Weights of a small GPT-style language model, trained from scratch on English Wikipedia: untied embeddings.
Each number is 128 + 24 x the weight over its row's rms, rounded and kept within 0 to 255. Layers, rows and columns count from 0. Numbers have three digits each. The size before them is the row's rms in percent of the matrix's.

# layer 6 MLP down (transposed), 512x160, rms 0.209, rows 164-207, columns 0-159
100:130106126138120115129144162142133146131145134145076100134145139130132113127124134113156072074074108156117089137090101125091106117109125114145101145133153093149103169074111135145149121166095137139137128135144150192107113093105135120134101146120145137142128116148114171123138155121093164124097111130155097119122152170123120122123106157108150121114129133098121107123112125152161121155138112127110091123118138069115046143145162135135132095135153086094142110134117146199132101120155140
099:101125149131154120095105157132080141127100141125126126154183129106141117168163146155125087128134096131115098117125139122145170152144127135130124132133143091137105104137059160151128111150143154102096173091174150104108103131085113109105119103158062142089102105142127133120107147125138108153166121110116173143124089168122135142118121120110083150126135153148077120144109113094158175148166137138108151137126152149153142150109144185134142102145102136122095115110138160129116146125115143
101:183132082119145139102102127156109084135127129109099120137142114127165143145128116145139174105185146138126161111110105131122111130160102132166105129135182142119156129106168088110107127069133086160114135147140115140147137102067112126134113096113130142117135154138163104152161150110120155113144104105143125185099099138127152080102104158164109129106137133087176130125111132173119115122104118169129117140104119121111137154135129107125130084143116123125059115086122138112128133155140159
099:118120098118163083114088143127128088125117133135133133193123143109136122121114100161107145159103133144130125121110177122154160144079143106125118145131059098136100173122124156185120111104142120130138134122109121129128136136157107126131087121115103159081149121110152146092088129145091161117171118128109115148108138127135135077110084110134169135093168144117174146116105121114105162116075133085106157170113117135113139135106142142131124140135122148101115100075130124118186125122134125
096:137131127104132147154116143103074129142087154146110098137138118140121138137095196119133130079144114155137077147136163122103154137122112096102120119098146103106120133138131139196129115098128098131128146117119148110130139079119112077186145122147196183123142139135105111119131096112140110135167124103138132112120085117126136174166113162111112118135137101147094133132113139157120160155152099118110151127093119163142113166111093155132095114096131164164098108118111110134128103141138091
105:113134113103116146111108131200168160132115163119142153132134150149116109144141161110137105096139139152143143165111157108111070134133164171124113123129143126127111131096164116110157159129129137134132090112102139186136136078145142100103087082131108129097140098140103093123079072142122148117136121112141138136118107113149094086088120162119089123123149130148169116115179108125094102106130126143119178155134148128141111143174114179125109131144095134094125092133119114128100115129119156
110:139103158152145120085140125150119119117127150177114139132107156143104125092146118135139087120100133137119117161084102125166140115104133147118108144119125115175138107181181137176131109120130124144106166121126129128119119126112076097124123125122122138142090126153174142128118167153156139085190146133144114075131126062118088121138154146125134071146149140106144092116104076116159084117150113113112143130123113120143121162141160117100094174120099121148140104129111101124113114101088126
104:118168124122133131099098152161162132093077119137149114113129118130163128117099146037168124121130102137169121120119143141130146123157156099101166133101160081117122103114136162125110172116113117126110171090155167134119130093119102106111127133150135117145103131133129090142136103124122116116078106150120107128100144144131141133104112133121162115137172125094113167131107115113120146167138124141096135067098094120139132094110137122132159117120082151131094095117103140150120121123060173
093:120135138157127116097078131146138123129115146140160126148162166126124114118165123161142143107128147139110106070128122120138186113089140163112132098126129136164179148111148111109141125082166151135154118141125106118153139125121109169147109155114149130114174090134141116126124099121118110146136097138127094099166165128108135107145126156098124155136135059148106137124075142096130119144133162156140103108108106153133110110177132096122150122129108151156157177059129081145128130133083140
091:115142110129109183090127118151094084129156120118089133103129146118132161141132124135189126102133114160165117120133131140124129094129124154171075151151124153117139104118120204198141145133122101149124124162121115106139131129129122163131147075133140103148100132166141162154153165122089107120126103167128104158129138113146133095122125124136121128114091109141138128156131149143162134101095152131136103144106122155108128103122108155155164132131114152112138123141137125102146117055189082
094:168119090070116151157123101133122122162128142122115106142122123101131109099115120100086133129160138124155120137109113097090173111137135150151144109094143129121133127138149086145092131148118182103131139116118176104087131163137120123105087143098119130150101117120112093073139140115111118121151182116117138138116119136142102174123128130141066128077118177148156103106125159122137119109094157126126124130106155160143138133107145163130121160137079099144154074148098117085161133101154141
094:134126110096089102182132098082141110083102140105089107132124141144155125104094092154108156134144124147146144129119138115117175095162109133178141167157108120136124165106127157088132120112138094079137157114127093097134150139125150149137124162166129087117151121189174120126124124120113177089114105164157141098120096095119145131107117140112100148166138125086121117130119139134136089155119109112122106098164145132157144140153089156147144149148144135098122103127149118165147171146122134
090:133113108061080157114127137139149156085140121138153143156127139108132115103140167164077126164106122088077126126103080111129100132136090084086105122155136129071120155154117104134127140121132134136139144119140138096130159136129138116158102141159143140122145071168116159125106134130121123162140137110126123169110146113121115119101139156086098153122120104150082149134150150110115155138122166100145162146122127147119145203135175149127153111083152119089119130146160132132117117114150122
095:124123132134130149124159148128145159138140147140119103090145148133118101149106106166127135097149105090108136135130147101177067130092107093118156136120154122113156143138081132144130138165106149114141113162143126135045171187117105136131131112105092147138147140169131090091110130121157163138124096131092103165146128097115106156120113147119146141102154073145127115137115146140117140101128157127147151115137133108101126148151164140131159172097152136189151128127127092079095129138105113
100:130118109147135063148115124131169138107123156162133140128121142118111132121112138136162100139109087106097163134111143093145158183142168131172116151111112177101130094111146127082126154111136163145103113142177138125141142126116129115102147124131129109152121175091147099160121125135122076106092141148122150140107083142104146112105135112109119112129135135151129150137121152124131144106123193119109164132193113080104116133153148114118136149156132151169135096070142137151147070104135135
105:118136144136132149130151161115110147105121094112127104182125144142117145080174112111090127160147113173112126093165130133123169119134120117116132145077182180128171110149137130120125148119122099164096149104086113072182119117116117151132108122143135125124131179150102123158109106146144102128147139148167159117131120134114102133138144119104135103131149140164137150142133117145105052095159149160122102115143102102135115135097138138187133147112167158091135106105152130099137112101126113
116:180129153156103151107155120091120105135156134155119116104106117137114134136138113149143129156136135125137199108085112135122132128099158147134121151085120123191118148129129105139125127140116162134073107101129119136165118134114111087117136132140184124149156124142093172142111156115109106098112174148137134149154152141168116089127097131116151147106128146102108150076126166110148082128117130160136115106152128146090151158122085128077148129115107139113172105123106128053133148122135126
121:162141135134106140082088130102125154102151147143130163142105136141136160127131095111145141132150158151096144152143117103130105096147173126121107110174185162128123094121111148146121110136141138081120135138096095113117087132129126197161116111112117150148129127127105079151110131104137105118112122087135121077113114140133130116102112077110088110128124095128119171114109115106102151102073137175133090186134157135099105113088134111133129104127126128105110165171119086118125150144102134
103:184152108121100147097182103093163090127120109118115130100117182136138130140117128142166144134112126114121109134121144108179154144122099156107124121113138112103122143130123127139143131112072152165149150150107162162127115149134167145162163138086144152126121128134130128142133183136103133095127106135102116060143095115140099125149122149120103148117124130143128143158107142121108126089092148161132149101129120153095146162085107120191165089152155161136133069127141177123124133133145128
091:129121120137111137133126132105126098096121132071160133173118113122141169147170113138144115126102103115128162114133096135109082148115157140125079135123134127146106185116140123148152118107126117154124099147158133092105166166124100136111124122110103168154116191152102134150107126122143129130127088133110111117106123084102129144121127162091151147152121169152188146114135118127147072126121139192128158120138173113145113128114144085140118112102136055138137127101164168121148129106154110
098:079118129139126124093082140200137150111115146100107160169146145129125127128142162087125121133086160123143148084081106144134126100122112112105139142140114165142150091115158068133148155118153075142108135087127157120137137112122118128147108127120108105112089113102145102162154114134129097063165099150086141144147119110097148151094101150080165145146118111129182122139150179136128127103113139169146147112172130161097130112111151117141142112125121110127132132103112118137138120128116123
110:167149154117147095088178142145158136115144101122135110134135112176124165135100114151129094100104122140153099100139121138125218131129111103119078122128143136148101097120085101154152126135126100112102062150085133131119109126107134126136128117096134150144125126099136099120121132108114125086151147129133140134153118140166110139139124197119099137114111099147142104106146135069119105079123116162127160178119118122121091099144076122133145116123121100120120122105105094108115119086143113
103:117129110110111114137130082081133146133076126161127105110116118152143117128164104126142155118137163100132136123119170155133221121133101143174134139121146123149151099112134165113115149101141142162119112149116122132111097096107107100104111124143153141137100115114129118156150114092152128135141168134160115137142076115143155121085151119118124145130070221145134105108146141170147092092150120104086107077106143093148149119130106121092123149130118132154142133145116138120127152123140112
110:127169139117140125102129151105135100154088118127102106142116129145147125099148169131138140093157115128161141087073119120085183168133137132094121189116124118115110123194104130139132145137135155083154087104153138167092104116106124159167100111087085137126144105164134150115107129160096141134132123124105124131142127134115142126103138154118122126116117132149136124104100117110130095097094141112136095128130191171136087121117106106090154101098136127134081075150099123113140130158141123
102:134125103122143069126115115105098138149139122165186138132169109149142130093107126137125094189109114150134086140139123093099119109099129146116126117080117080179100117108123107114128130177108144136159126136154136116135117123073169121122072118103128088140141134182112114149156108117157176151160167103104110131154165151157136115137167166142150137137086139108132132135120153108154100147159125135145140123085112141097100097135121101141137154142154139142099125123123094127128148156152129
100:075118138151113140159140127108126168156066173143167091123106131104151143150121146111143142151105147160118101146126111122149141162115151143151102132158124143121115100143107113106087136191125133109152160132133126130125109129163095144123088100138079147144090094090122102111116122141102109122110152169089120101119119121083117131137160105085147128100104118200098155141114090139171086102139131134097097155146155105091125112151139106162114128132130118138140130126154126123117129163153155
088:146115111133097088143107143142127145120140156147118117130106083121144135139077144137116130081151114147152141139156108141119132131174124109183128132101105124108128153140167130150100127091131119121120129115142103074145154105110168106143128163119085106092161138159100135118087104130081129148143124093134121148165104140065114132144143082119141110133142161099129137145096127143149145165162104180157159112091136147139098173127176106160120100136115105098175157163142116127123131159148134
103:088157106078135179163130127128148101129092179156117106120100148137134151140146158135117101123150175110123118143115118135099154121106116162095108142148130135103155148131169124140164140141118129128138150134133088100158122116112133095134151141116124090082146142137146156134110114115156126128115125099131128124122146146136146113144123127112148118104170167152113107134121102150145088221144134119090065165134151137146126091137127141085099173165088100086131113116140107088114099112112153
121:120125139125144173134099160125132143141119157140116123132152147146091132140118190161128145192112139139133114113125159145162131147136114119110106158115149157108137134113162111120159082143130126157134119148121081175139171092130096120120092120155103108148101143104123122140134137130141137155163131119092125100152136150165121117111125094124129137165201129120132096152149135124201148135149130122119142112093119129105142106109130082107122188102105144127107067138088166142130094139122172
109:108179132149145106147138140106205127148136126109155154122123120150111113120141165133115161166103133097132176136174128106097078105111138115110093134100129144106130114120139126083173099171124166132106113101147120154123142132146119106130106138086124122070141107157094144125167158123114118152120121109109132097109125123093119129147157145106157152089101143078099136099102113098127115125097124114155126122102142174140112154111139127097133123131100125162104106122121142167148138156203140
124:126126139123117102142174159149136173146145142103122138092144137135112154136125124159102150136142108145122149140133119108103148140116120147080170103130178096156127186144142098108158093099108112171136120103142149139131130142107158159108118148160134147117091130130126117137109118133128132105100138176159120093147137158121132098111180120077163084162104067143136101132143122134105158148127100131135157132105150087162112120090148176114142140175159156121127093121082164122160096131124131
097:111128139150135146110144157099105122138165099094124079135112095119140132110126098129145105117151135134136158114110169161091176124131112117152138134105161147120164096195118131086169130118125156138082126135117087098135112107146117165109123136097137116145146146143087158120141141107162124119188096123131129149117115127136123131118093133151147066122115134154166143137110137143138079152132176106137172089151096177156118105161154108108116121121161124152118100133136179141139129091100143
094:147083166123082089141165145120125137068162159143095120147147116126127095153103135125138103135178076107104110087134065099113086150096150112115101113139137140125144133145122122149111157110085123127090153146158149118136097142148127168124122138101146096155088114120122136127097146159119159113122153127098114119160123125091080121127102105099122094126154160123098137129137116123133120146109111119139114141175138105134144119116148111141135161131145151163164125126157139156194125074140149
093:116118125140109125106120139104105115183119082124154134138155096102117154134129111139136111127098126139106193100101138125135116106140181135103164120144088118152112139122126135115145144140127121086159118127144154110146090078123084155110160151114136129191155134136156159152122167082115144117146136130130152135133133116139114068143118115120117182157116150135144105142175134138098125161116095126114128113124165122116094183163139105079143111132097152161127159098127089124151156119075125
084:112120147154153099061136155128111129181156160161142153118126157100074082106153154135129164137109157147132158108130121126140146130168147124127085127088149127101133124114134130156113131117110175105155136139105066138150123180138135121142110115143094118164120113132135133151126162141153131131148123132122143138112123104159152132121150129132158096189107105129129097157151135117105152122127119175115115158138169132094113107163136135082152203120123153106139123154106127125092137083110152
082:098145150150174072137134130090092125113155121161123157162129112091146126159136132121178168178094169154158139130138148117086124147140153169170182137122095137110160152143125115111125132141134138142159123141130118117127111120133130152150112127124098143119156150086128084126129121110115136136093093144125142161143136124118159151133127120125123114124126164117113153131120160155103169122153174137145151190084148145125083172141156090094087124120108134132144182108112108134116156163135117
091:109169162156126131157178147130154152115115126156111132087129096121140120114116123128150148120139135145129156111137106141157147123150117104078125134167132150165123087133108114153129096144086105094151163157149140107150164128103163140128115143159128123072146096161132097126090137122104131126099143138128136131123152141101173189115111115164128172158105115136138140159138170153145143125141104116121161071156081128157149107180124093118135078105157119146153139133107117160171134110139105
108:120154106156134107126139134150141123116121113151189145142156137096111086101096123139137114111132172163114119085152122110116142165103139122146108149141120136127115157086125105094147138100131100141158130142125111164163130149119160117131181118160106122114161086151135128151089155121111122124131126124180104150147097095140130101134149176094130148104140081087128101109125157145100070142125160159074117174092148135102135128129125155161115133116119092191149128129127093125144140095108146
109:142155145148131095128109130181131100126097125105120159135171169121119153175074110128118115109115122136097123113109164068074070152143143115092122114166123152167118120115117127079115135152116110205127126108134124148166163130123093101144133140126169119116101153117115127160146113149135148147123119131133146106102168141099153104120097084115173105123174103138146125130115111141145112134134118107131090113127120099109152120132121155165133148098118118102171154099116148127125144175147130
120:147164096138119106171132142147120112115114138140148117156127151139098150078117127159116101103102136156136109102133160098169113110149148134141075109182112147119157084145115092120138157140120136142131169108155095125155131132140166140141075147110122111099108143145148096173152118097072052141128152143151134170145119111143121151133137116125086114123135062130100114113146140091189142142119117122116124148130162119150069104138136135129136134126152151136106142117142118158148104131138109
106:121114115125127159085105127158147131102123108101104093151130128129112127179111141108119154107149136116135113140125106120152151104138184124114120134152090126116140137088157102090150167123066129121133163115145145154095115113145125131127129127114130110144096128146131144101159114148093126119098114121123159099115091057144134116127139114121090176099092141097125144120121106096070122137134122135169101111139111071126176139092099122142147175133145076128120142170151118112097141072144098
107:130146131158111115143138132123122107138089134094108116153151151199135128093110173099156173121155139119145122110127137096091088094158129119065142108099121116124132116107136110131121108151132134126116173124157152129141180131154118090090116157164128127120131087118074151152166091119103126130112102153121088156137088118116092119138100104113091121140159104076118136148111129125133161152118115148122118105125128094138138112070171131154125130130105153114190128171138106155122121137147128
092:132145117141144116157136146127148157160138143153121122166163162097123147106134149129146149133105137103151131128145132110171117106136149174108132087158137111150131159161106135146118110137143119147152177102131138117104125114156109119152136093086097168137133102121140096119169127161117114149154100126101121135161126099107149116098125099180059123118132112103115082119121125130121130129117208140131119177112132122104178182119098113110094095188123135123109151100121101174137122106110113
103:107112147112160132166100139143131151132095125063119131120164155114116128129111146175117119120147178094152155158102142137143107155120119093159154157108110101112156106118173142118084093106141158135108090127106124155112171131122122112132155141154143124130109159111145118150147119135140139156118145136124141141124157126120155095117158140096115162131101124171106112148122153129106170138097146150157203152076126195140102130125134084083099149170118110127102139129116156140144116125118092
# layer 6 MLP up, 512x160, rms 0.265, rows 165-208, columns 0-159
096:118151125145115119129113096137176108121152131125103082112107090111116168104097121161133148074118111120121168125124108148140115122113114116124138137119119135096117109150173161126165142103147106132099117134094145147144101101142143106138109140120133157161153138113113093139107133093139132139102133132125088142115118087079153155117158178150129134088122108151163084161120150130108108117086109169105101176152136160133125138115119158128138156151124136136034143124068100152138129159114154
097:102107122116123139158188124169089133155108127108126136140146125141107160113147118146131148151121127080143126124138091105142114153143143111142103124104148120195113100196166121096128109157162174115084153120121092159156119124098167120125191155126145168118106074100132082112121113118105114125155155119130128133159135147106129155141122127113140107092099153150124073199103145144105134123129110127107138138155112126158125121141112145105127126138131142159142105111113129109076157110140131
095:135143182160127104090114095137162072169122133160124114157072118127140167123150101127148124111105113157159119117138146117078155112123172091095132134126152129166117107128119146121115144140156148089132134131124126090120107113093137189106134120160114137188105101083119157130136132146100163098151110148148155124118142101114126147118114109117140093172102093137137165150105120145145166145148131114131154139130117148118133149095110120122143089157141154126094159104121117158084176154122100
103:092101151109062160114150177117106174161140125129102139147104112092118123123126127112154108091184146145116101105154126165154163184160101073124131099168149116148133154139146084159082148141181120133132079127117096111128123099111157100160179133135151157094132123117106123131124126125139118116180133133142156137140113118124159128121129168150122087105094119105133118125128130160153134105108150124126127106089142179110132120114125156145134147112147122097146122146160123109135160138136119
101:136116101135098163154090106151205150126138102160143131121129144137126128125103118102112106082170089101128061154128164145109132159097155106122128085097143178156124121143076141131115134161157137164114143085124127067099107180119167103138141122127160124107139148138141148114128126150107099130139123134160122128105131166120145118120179132159143123150162136148165130145116137102132131113137171133119160115147193086144126122123107159090127093123134141136129126144129144134141122144145140
106:113119140117131133105124135093140151161129103113175138129152102083148098144113131125159112097079112115113147078151127141116106118123147103110146133100085169118139105159156117108147116116127155115113071130141132108132093148171125091133126107153101151189138156113126115176107098140138127162145087095134097137122119133132153118145119134131119129118130078116158136118109164145149150091153091135159104151073117116131137195134109089154170118150171124096127128112090142169154141149140137
101:106139176121160146131116121155125143112151130137137086163111131087126122136124113121091071071138112133137140117136151127142106150133055138141109108112136123151120128146119145148083108142133094102133091117135115125124135150148150170146150144155114143126139151141129118132150164167115144098126162095114158117179120097151092091103133154149097106118111097108139169085086146083109144135103113153153149171162104176111077127153093126145127137087125138127116120100099135152122092133167128
091:115107150114129149141141117115136134136092117124148126109133069123168075121125097161119177076132123135154121125107148137153121125092153137140179121128136153168186127138134155155167122126147139137139134164141114158146123146111194128097144157072152135125143116145179107109154124117122164131152168114093134111165118147111158149097096135149115119137102115133117133098157102136144098121118136082108120150145159139151112148113121150149144089184085086106106125103097128139130128176113123
102:110111136155155073107111135152143084137133121126124132097177156118147121122098191098101177111125144117137141130124134138117134155083146094125139142108118080118116142112097160157110102126132138136083134134160138120150130181111146069186126127140174110100132163122149130163107142095142114095129096133136163109125135177078114157119109105128161113155109111161135130103126125132154166122141106117128166137124151140165162158125155074105097121106102116104135105100122131145122148138133157
090:109114119132172124139083132161104123181146109113102153112099148137138122109107150081145168130067160177139132126096102157138130131141118163131131126107138098121124106122126172117123125126136178157099124078149085122104152119138133102110091106126082144159127120105143155140166108144088126130117096138109121095111104125156112142131128145148132130166177128098151120129120152115111130129188099103135139148147159140143128127176105123086156057129144121114095159100103160145136126149142138
090:123131143096134108078118135138131139144129156154143128143127089136149123119153136105124119141148154085139164119135146086111194133138144126126122076131140133126158113149159143138110123108093106108122157144121160147119092134151161159174119133132159163104177138132173147076186086160113105125107128116097173148141089105076127117088180120128128130134143127123146131133153113145140153116107114119112128126098108126114139129138097123157115097123110123140058147104138157176083162143117105
091:123114104125160151137112144150169082142150125104140121128140092104106144127132129120102113139114149115133113096099137180102120161112119098117136153121172110163106151153113085121109150113104051159125112100143118149149098104123080165079095169141106106117155134133155136163178131117152126085112136163123102161115155128134126134123150090115094157173098115095128137145110131118129162137161138124130099135129118093085141141120155096105132168093150107093114138128143150084108136092134143
087:146146119151093166170121105158132106160100109133123162173185119141129144118127098109080116149107161159152150102151153118134145144096149095087113151079130123161139116133136122192142112137127142128124154135125135146097150152092119131105145135148126105098090075104153092109125108135161158151118115111119101120170140128128137123161144132128126122098196149115179101178141072131145131116128102128068134121137123133127133123108121114133145124149119123104164154158101165125124153105113153
097:067097139103115168146099141124166133159154142134142112128134083145111131127121113110112137145143147139168129162101106143154159112171115111142124110137105080162091139131118133112131131150117121149166124136152102102120124149143146094123155122155107093158113139144088212140120119135091126163165105119152102107127148127104174110127118143139142135124137116168157154119124148097133132081139082121092115101088116093101126138167111117131082104138119100132099144126080117103113154173095122
116:150125122075150112113140116136106140163124089081106126164135121180163126089107137137150141117138112109145133156105126101151182096127112122118108157135136153119140117093136152121092092115135115125128136154104189109163076140185117130096161171123084155115130137119135127114142112081151120160109156121155130124137136150097142144094133131182119115122146115095141132163108132128107126155160142106128109147158154129139153135110128175142120084101150141103119134138084091152111124123197128
104:168114148131142120149104129161132149099165141163138110150132110099127143137147141162106165160132145130093117116139135151094084142138154118115143118103132151135124107124121176116136125134157144138067150064116107152153150158096124131104156153135143134124179136167120114137158135112132133061135113141140128144145168139121167123167135139140119146082084137107100136130123143165095137084106146107112100103128136111104175141101147124138121079124110129103154185121088133105092134138069144
108:151136143134103115086070150137128145110148124127115100154106138113081123107104135158108127130147129106161112115093084126184133116165106114137087095096126115155104103140095166141087115117138125119066156136155116116110119087132188117098143166110144132122133135103108104105136120165157057110122133130122114113097176122150119112157110097121129144119097127125119142123132105146109164111124105142118116141117141149124152137125096155105102140147191148085131122126124153161147168163144170
101:129139096114107124091181150138110113117120105132124112136116122126159097129163136113098095137095138129127134124097103106161148090151108132094139111137117117145122139128145137143111139111117151112179148123121129133141083114150143111140096128093205130138097143113112126119128158148135110157138110082106133137130125167160104153138078110116142171088124145140142156115108117177144142081135155141085143169145181128095165083120089120169150061093121135144100126093132112150137134123112163
089:135121151101114073136101157134158120101151120116164119140103119131065106161130146146135127095120143166110121161126141157135096114144110134136086124118121159088107111094140123175114116171113119123167129129135103165171117191136175129115158137121108100154133120112106127091102115082146109136101142129125101163145124146129117136157121119129131124112126090121087154103185071111127115117117136132109102173146116157148139201139150099092166149128098113133099142145138150135124148150123139
101:090110146150119117137117111166176079109122135155182141153147136091132086138108097101086121131116117120126119108119077127149124128139150139116127131144103084149118119099128177160112164143167136153147091139153103114121102168085133148162167146117127116149096135153149078163155121155161101108146139119097115127105096100165121125134140158118186113124110107187155176144099122079111128136112117095121122127120115134140134132116082115131114121139140149132174121140145102149097154148137117
104:107150111146141186115174103131124138160164114099127132150132122126127130137104097147118066188135153111069115126135136164118142122132094132121127120113146111141133109147149128146145121149162107109115108116070139145131123094126081154096118123127123152164150132089127101118118121127123100105086102136128149119138126102095117118117120112105125144110146085120095103125118142152166137102070136172132129150088101125082122158192095103140124113128141087136067102101137098125142153127157105
107:144134118154136134092105134146096140114136101136123128141136133143125123104105130111138134146119120076053158122096104105158188140122138138157135120146103137103084186149088141101125097149120153080132105135162158140124105138142117149122179145152124096115167149140121130092170114128132162141089088117130108141159120098133144125188155104143118107186137128124140138164143141131116181137167151118121138144140148106171115147137137166099115134118124094137110123092076124151092130150113129
100:169118120124148132138137142121109143129149138109129153143080091118142137149119128148141110084095149147112057145150132147093117129135099131099151145149101113165119125099151085097127130128142157071150081159157136076116098097127164147146128138128101091135125122125108148103103135127087082139185150122123132123145154123148170125122112158160116162108123141131124110130100141166159140140153134121132107158153171079162143104134074154132116138106137091115093147106080142116146109113105147
096:106091152143109148141094114137106090131133135158088144138105118090150124143134142102142129153114124112159111181141088138132118131123133116155159171110111139168119105144178140119132116149114101133143128152070089148112084140175140113145122136116122095157151142145164112109155171130101133130115112120128119146069186153137157112121091136121112111166097131113110156103164106183134162159164157143129106124116134101158130131113089117111162138177139118117116135107122184100120119104154151
094:128098107094129161133186179168142107100130121129157129136164135121155160117109134110134108103110138107150126135125134092128162138109106104133122105105132122104099103111084165129133126154101081153145122069123118122085138160144098129123131097149111139130140072137156111163109090141167140149121140124089103103118161156074114116149126120168131128152159144146152162153144122135128132115135108122115132143069111091139153141152119097134183176107100167137134133091164106144117097119106146
099:158117133120121122078099144123150122113112148136149156140106119063114131138143111135158130083130137190146150100136146138147162131125139127132134120066134085126116156163112122121141121099142125124070113126067147121136096172108114080133163156164146120133134151114173090138086095137113067151122154135126136118149152113146145100153150172131139148109112170116128130094144129165142135138147115120109150144160178102110167153128130130118168132119144146138123123166155100164115138156121151
100:157094116143097098132122180136122156162174057127137123122146133140116131119146082164085153110143107131106114097147113147146112123108083084142148157135128109120128114137088111159108138113144161153124142182065147119122121140163118129137119139138090114195106150115112104132175135176137109158147116151109139120143150083132089132152088108095120146141112137122114131124141089137118134114131135148135125100132089139097129088106109136136140129092144123140146164137103106147108190115113117
109:139157090100129137122101153145111144140148140106083105099160119145101122127128125152133134121107150150158146137105135164124148137144142101073164150117119122107130112127133105118163081128113130124124089161157169158113139095189112144090163132150153158113110155116097118120181114084119154148162135102155122123170115118156157138106103089116131136119130119085151141116105109136139080124124125101103145129086147098122131107119128128093117130130160138113123107151087126065123100130210132
110:097122133149123135122126118119152152123134127123081119078130074157131152110110095120161139159122098109115145117144132104121149119169146144107126121103134109134110130149119136113156088140167127114127097119158128143152153128105134148155102123113110120074091145101115131122160143119113128134087158163120122180185141102119119159138142160120122121062088101121135096083087151121163122081139091094138083098159174139132174147092122136103116120119104108119137182130126143184128128122124117
115:146107157135149081098132126128135137113219145117115128144131123097115154122110062105094144121153119159113136121127081143159118133111089110105180138109124128092115110147145105117129118114124097202146117117131107146115128115161151183111136136127125109138113148106136130167128136112139155142112162176135131104152131076152145149118094127123124104179104137130118136118125146119163120121147137088121149142093121133150111124117116183140135092168155085171133114128157146093118112123161105
097:103138109162096140140111174158170145148134099110143152138119120089149140185104096104145085143106133137175115113099131116121138156116083131093137136125107121147144098127134117144137141097118101108084093152155113141146129131119136127140116104148157104177146166133158083156142103108092178171099109116133103106100107105099148136161145115142129122118158126144100189101128134128140132120072162121137126163165135114140119137135107171173112118147132146146111138125128125158127165091142074
100:085091163130157153095134165146111115084119129068128148117139127106130114131121135141136120139140151118106162108074110159115082120143120149128130133160142123070135149082150092079119147132115131092142100129142154118141093141139074103128131111129118143147118102094096129115102101115116093127140117119130097131158110137124110113118102105107125097126114083122128107126142091144152124166124119095068129150137101147196107104153160120104103121157143142133084104162159101183128111130133150
089:105126167134147124105113119130162092110134116121141118135132166130133133136099158147092093114124122128154124114135132158158145121185113116138147115175057178126160126143177122173126124150117100122124112143128130098075086144111115091070079159136147101110126155156158133177154122097112123118159111115151146151145105119124150148150125140123109127146178131109091075126128146132150160169109119129131109139146161154099129159103173084159120096120125139137111113115126141142145111110128165
103:170127113129129151109151140134097136111123104170145133099099070148122124147114086125123122105115116137097156135169116130134129114157099076121111139134093147105099156145138115121144123162130115122171143120133099145131139171167139120128147120132149112107173155123105137115130132126157130183160153091109115132146061135110122092129184155123183119133123144194077158124105129162116173174129140123144123142106118124127158117142104094135162121116108122121091105100076137102128115133162135
102:155123122115118146083117138108160141134111110087126118128144148191168109133102085124124140099162126119119146084079132129133146107114111091140102120156149117188158141147124096132144166115136098108128138076128166130084113110141127117148141096119112148119099114160121141107126146120188132113127149142118134139149149080104110093115143176116153130168155147131101162074118106120168143101138146102153154125136115104119137109194106138105123130096160100167105127092106136150111107137117122
096:123083128101113136131117123117109091107150101163140141143149119180131129085140121144145130064152130109124098173121104122125107136177124141066076105141122122141057135154139108115128121145162145153123099148105155157079134136103130107184100108131120109122136127132111094111146115091145146143084131123142109140128131111164160095133098127143142150093160101114143126079142131117165126086138150116167167138126143112112127135121148146081137116187135173124119115150130133101126127142145150
105:146100129126102150145092125145176116069093136138119114120132111126141165151109166159158108137186105173115097119109134137173135127125127114140135126163121168138109097070122152075148110133107142090138130112122144114143136135144145116133122160125162122126165158169092100144137132114104115170115068099156133144124130126113112100145138133145122128125134129135116136112135149124081090121122115120120161113137126056173155135136093189099131065136114124155121112117119155107133122139153097
108:095151125119089111152128115136124113083135104090145136121163093125153123104130140156150157097110197117124117115145128133158118129114116129106159137097104132146143099113132114129117152110157125140107121157111149090130144130158112106121079151092150105111165145152123116112163119176167102108102141177118135165119143191130167132203112128147160111151120140122134132115160142111127129131181121132134147151116168107118178089139105140082131128136181119165070128128136132128119118140135153
106:106120110166153105138147149146148122099122138153123099110104095159090153143114093133115097161129133179120140102172079090130164138109147092146089170155155100171151123094126138111134137113150129115127142135114093148081088108141088165137109164116152156127090124098127104138137144097132121130141109121136132119160142123107151121142143113097146068141133132058145143087106122100160132164129115162123105110120125108121132127131127127142133106104203138110110138147126100089098125117162148
103:140115167091124158138144138167163077090122094112149105162103161066142128139157135137107111110107140123152119121126108108121139144141127135150150131127069140143088134147164168105151137114188130070113109111099090114113090144090122167158136131120085105134125123121097105109147119133130115107140133126171153074121114081116129172110137142157152146093090131143122112162103121147141149150117120110154113127148090099118156155102100122102113143141123116135143159126136087115086117150126101
095:171139117133095140095107143153110139111126090149151127095117150101141112127090145167150107134136132156108113136087141104137107125123119131172103148103134168166131113152133086157135132115102161159138115123110113121095157119137151143133147147097127144135105138084167152099128151137139101104143117087150163147139158145189105122109162141098094113125154186162115112092130129079143126126135121163112166117129153164124120098153112128089138095137175078101109121076105136133135183136124140
095:111101110173183108142145147163190095095141123137149106158132100170121170090104129150112149132104120153156090154126101103152142102120129159140161173106122086124145110101140117144148123175111132124094124153134186121150131149133133111090109131149134116148114105099142130127114108083108132119135150154148133126123159118107120101081103152167112138162138123140128116150147124157106139157119114136151180122146123128110141107115130182083126091138118144136122118119111075183140102115094155
114:122104100129113152089116122144154124070123073163163127126149149161143096103132082150134145131111107172146092142118081163121155145127116138120106116107137165148089126131134103094095127091123102123108135105140152114112152153167125102158154143110139105131141123125113134123101149134076185124120099177156148076120149105121118120169100100150138127145142119135116193130134131134072153120103116132140122102129134154131171120147094156075127121148135111128124135105105144081151104154143118
106:110090131109085148117111108122123110125165147134179130159110134107146126165099111132156128159154092143142101128143130112131113127161135136060109094131091128131117150115145137129144102122135145119135125102102110146128178175150171136116141110144186153164088117119137160133142136129146138102111117131129120091174141121148084148176150093133107142128105195139151113083072130128107106121108117121125106106122109139129117081123113137115133106174108147178108139095126140105120182102132152